Weights of a small GPT-style language model, trained from scratch on English Wikipedia.
Size: width 256, 4 heads of 64 (1 for keys and values), 22.1M parameters.
Architecture: untied embeddings, local attention windows.
Each number is 500 + 25 x the weight over its row's rms, rounded and kept within 0 to 999. Layers, rows and columns count from 0. Numbers have three digits each. The size before them is the row's rms in percent of the matrix's.

# layer 12 MLP up, 704x256, rms 0.0964, rows 700-703, columns 128-255
099:449546533454504507519488478482497498499493513471482503492447505516504551494458531509523490489512475521515500531442477503499500487470504508533516495475516485486524453505497583508494511494506511457485501484538504464463462480475526488522410508481474531516504455514467493515482502493505481494500495485478530498502499513508475455476441465523503532503471497530546518460494537489520502503533
109:515475457531493446525479461455478475497518474512464465514536548537450488482520536474467479527507516494502509504477486531499493507465516471471510467500532545498501535503490487481483526492511509464520513545471498478514456514480520493496497510475501533495519447465504505434486493481518455492519515495498491527529502465516532531515492503481481492491544529445488521520468491485488510507485
106:494510526518504520488536475469480496487527495555481518532487511510481501514486501505489470518503508482529485499486509472472499535476512511526540488520506502561496504499500509498504476532537504503522522483507539529531516490512503519488513493493528482492456498471510528518497521531512531522531459475483541484494482477452511487514469491518541457528466478521505530521512477476497505495519
102:537487481551492514511498527506524514562521497505531503477497513523540486468498513524471497502459499486490488505503491503516482501479517477560497499475469475531543503465513487544500521489490552521525524532545506529448572485484513497505491459480532495491488496568535494500532486518517484505524455494552478535465484437500532496482530545468485490470485479518500465444529505505479540509480
# layer 12 MLP down (transposed), 704x256, rms 0.0924, rows 700-703, columns 128-255
099:491496516520504480488529500526510488471494493538462468457500503507492525462500508505511500526490495455450484501501479520504542505479489475527522525509545485487517459556517475514513493471505509497494522475500474487490515495517503517539564554489465496473508521502550527502486507515489495506483517517496446476500511490496474457494536495489475523465487509499513541526480473510494515518507
109:493473499505487486514534421476468502499523491452493453493493480499523554473512521504484465522512475555483507474495513510525492480533477550487503481504497517461539529504478498499485517504509489503463518491451474487457520489520520469506490501518493474465524458503517484502496514466472474510524494497534506511485486504497516492499507461483521535495528509552477529483441540531484502488471
105:458474492506510504498536502529518538521477464506481515525463499523487497487486561486483529505499541493542512475488494493495447516489514460506496526505471454506487484460481525534545539532495483446513478500474492482475523495516526533446505498462441457475502508547530474503448515493481504529498475533484510537523536461478566476518504502487467452493455465497495523506495522465541479512497
102:500503516493484491499533496539497536533483537503493511515551499528498497496487512513509507524547500517476480501515499501525493491522518499464519491480527499564486514523524485468483500445512502530508514527486495526517484471497497460498525484495497481463496498517504510525531486490488498502521467485487478469479466484525508526496494487495480488470491504517466484474531514518500502534493
# layer 12 MLP gate, 704x256, rms 0.0968, rows 701-703, columns 128-255
113:482508553458470555467527535512536515521463484514487537489480498482519516485507489519529523501509453510519514466537512480515495496496527506504505533506462489506531473516536500498487494494492509520500467473521501521477502501507470471503486457502467468505501548509488502541515513489469560493480514513507526465461517560491500491501503495495500514537487474518513490490565504504500506518519
106:492499513476496472496486499510504466491487523477532501453513524476480494481508542455510519507465500476465543521509493559517486436544517500450475530510509530471490539506481449525459501515490461529482483531497434487507482474526475474525511533521485507516513500501468534472516462516493475511458509494481509494527481525513487517508510489493482543457532519462512491487496528498519503485511
106:474549506476497575487474494507511512465499489499500483511544503482489484496463523482481507515530500514506495465485494517516462459529473519475428490496527509485485504544510517497488495471484483500483522511499481482506503493498486456500503514504498481485515503472506483474536456507519558526511524494454485500528505524496526540543477499474492496484540538474499537484518478511474477477486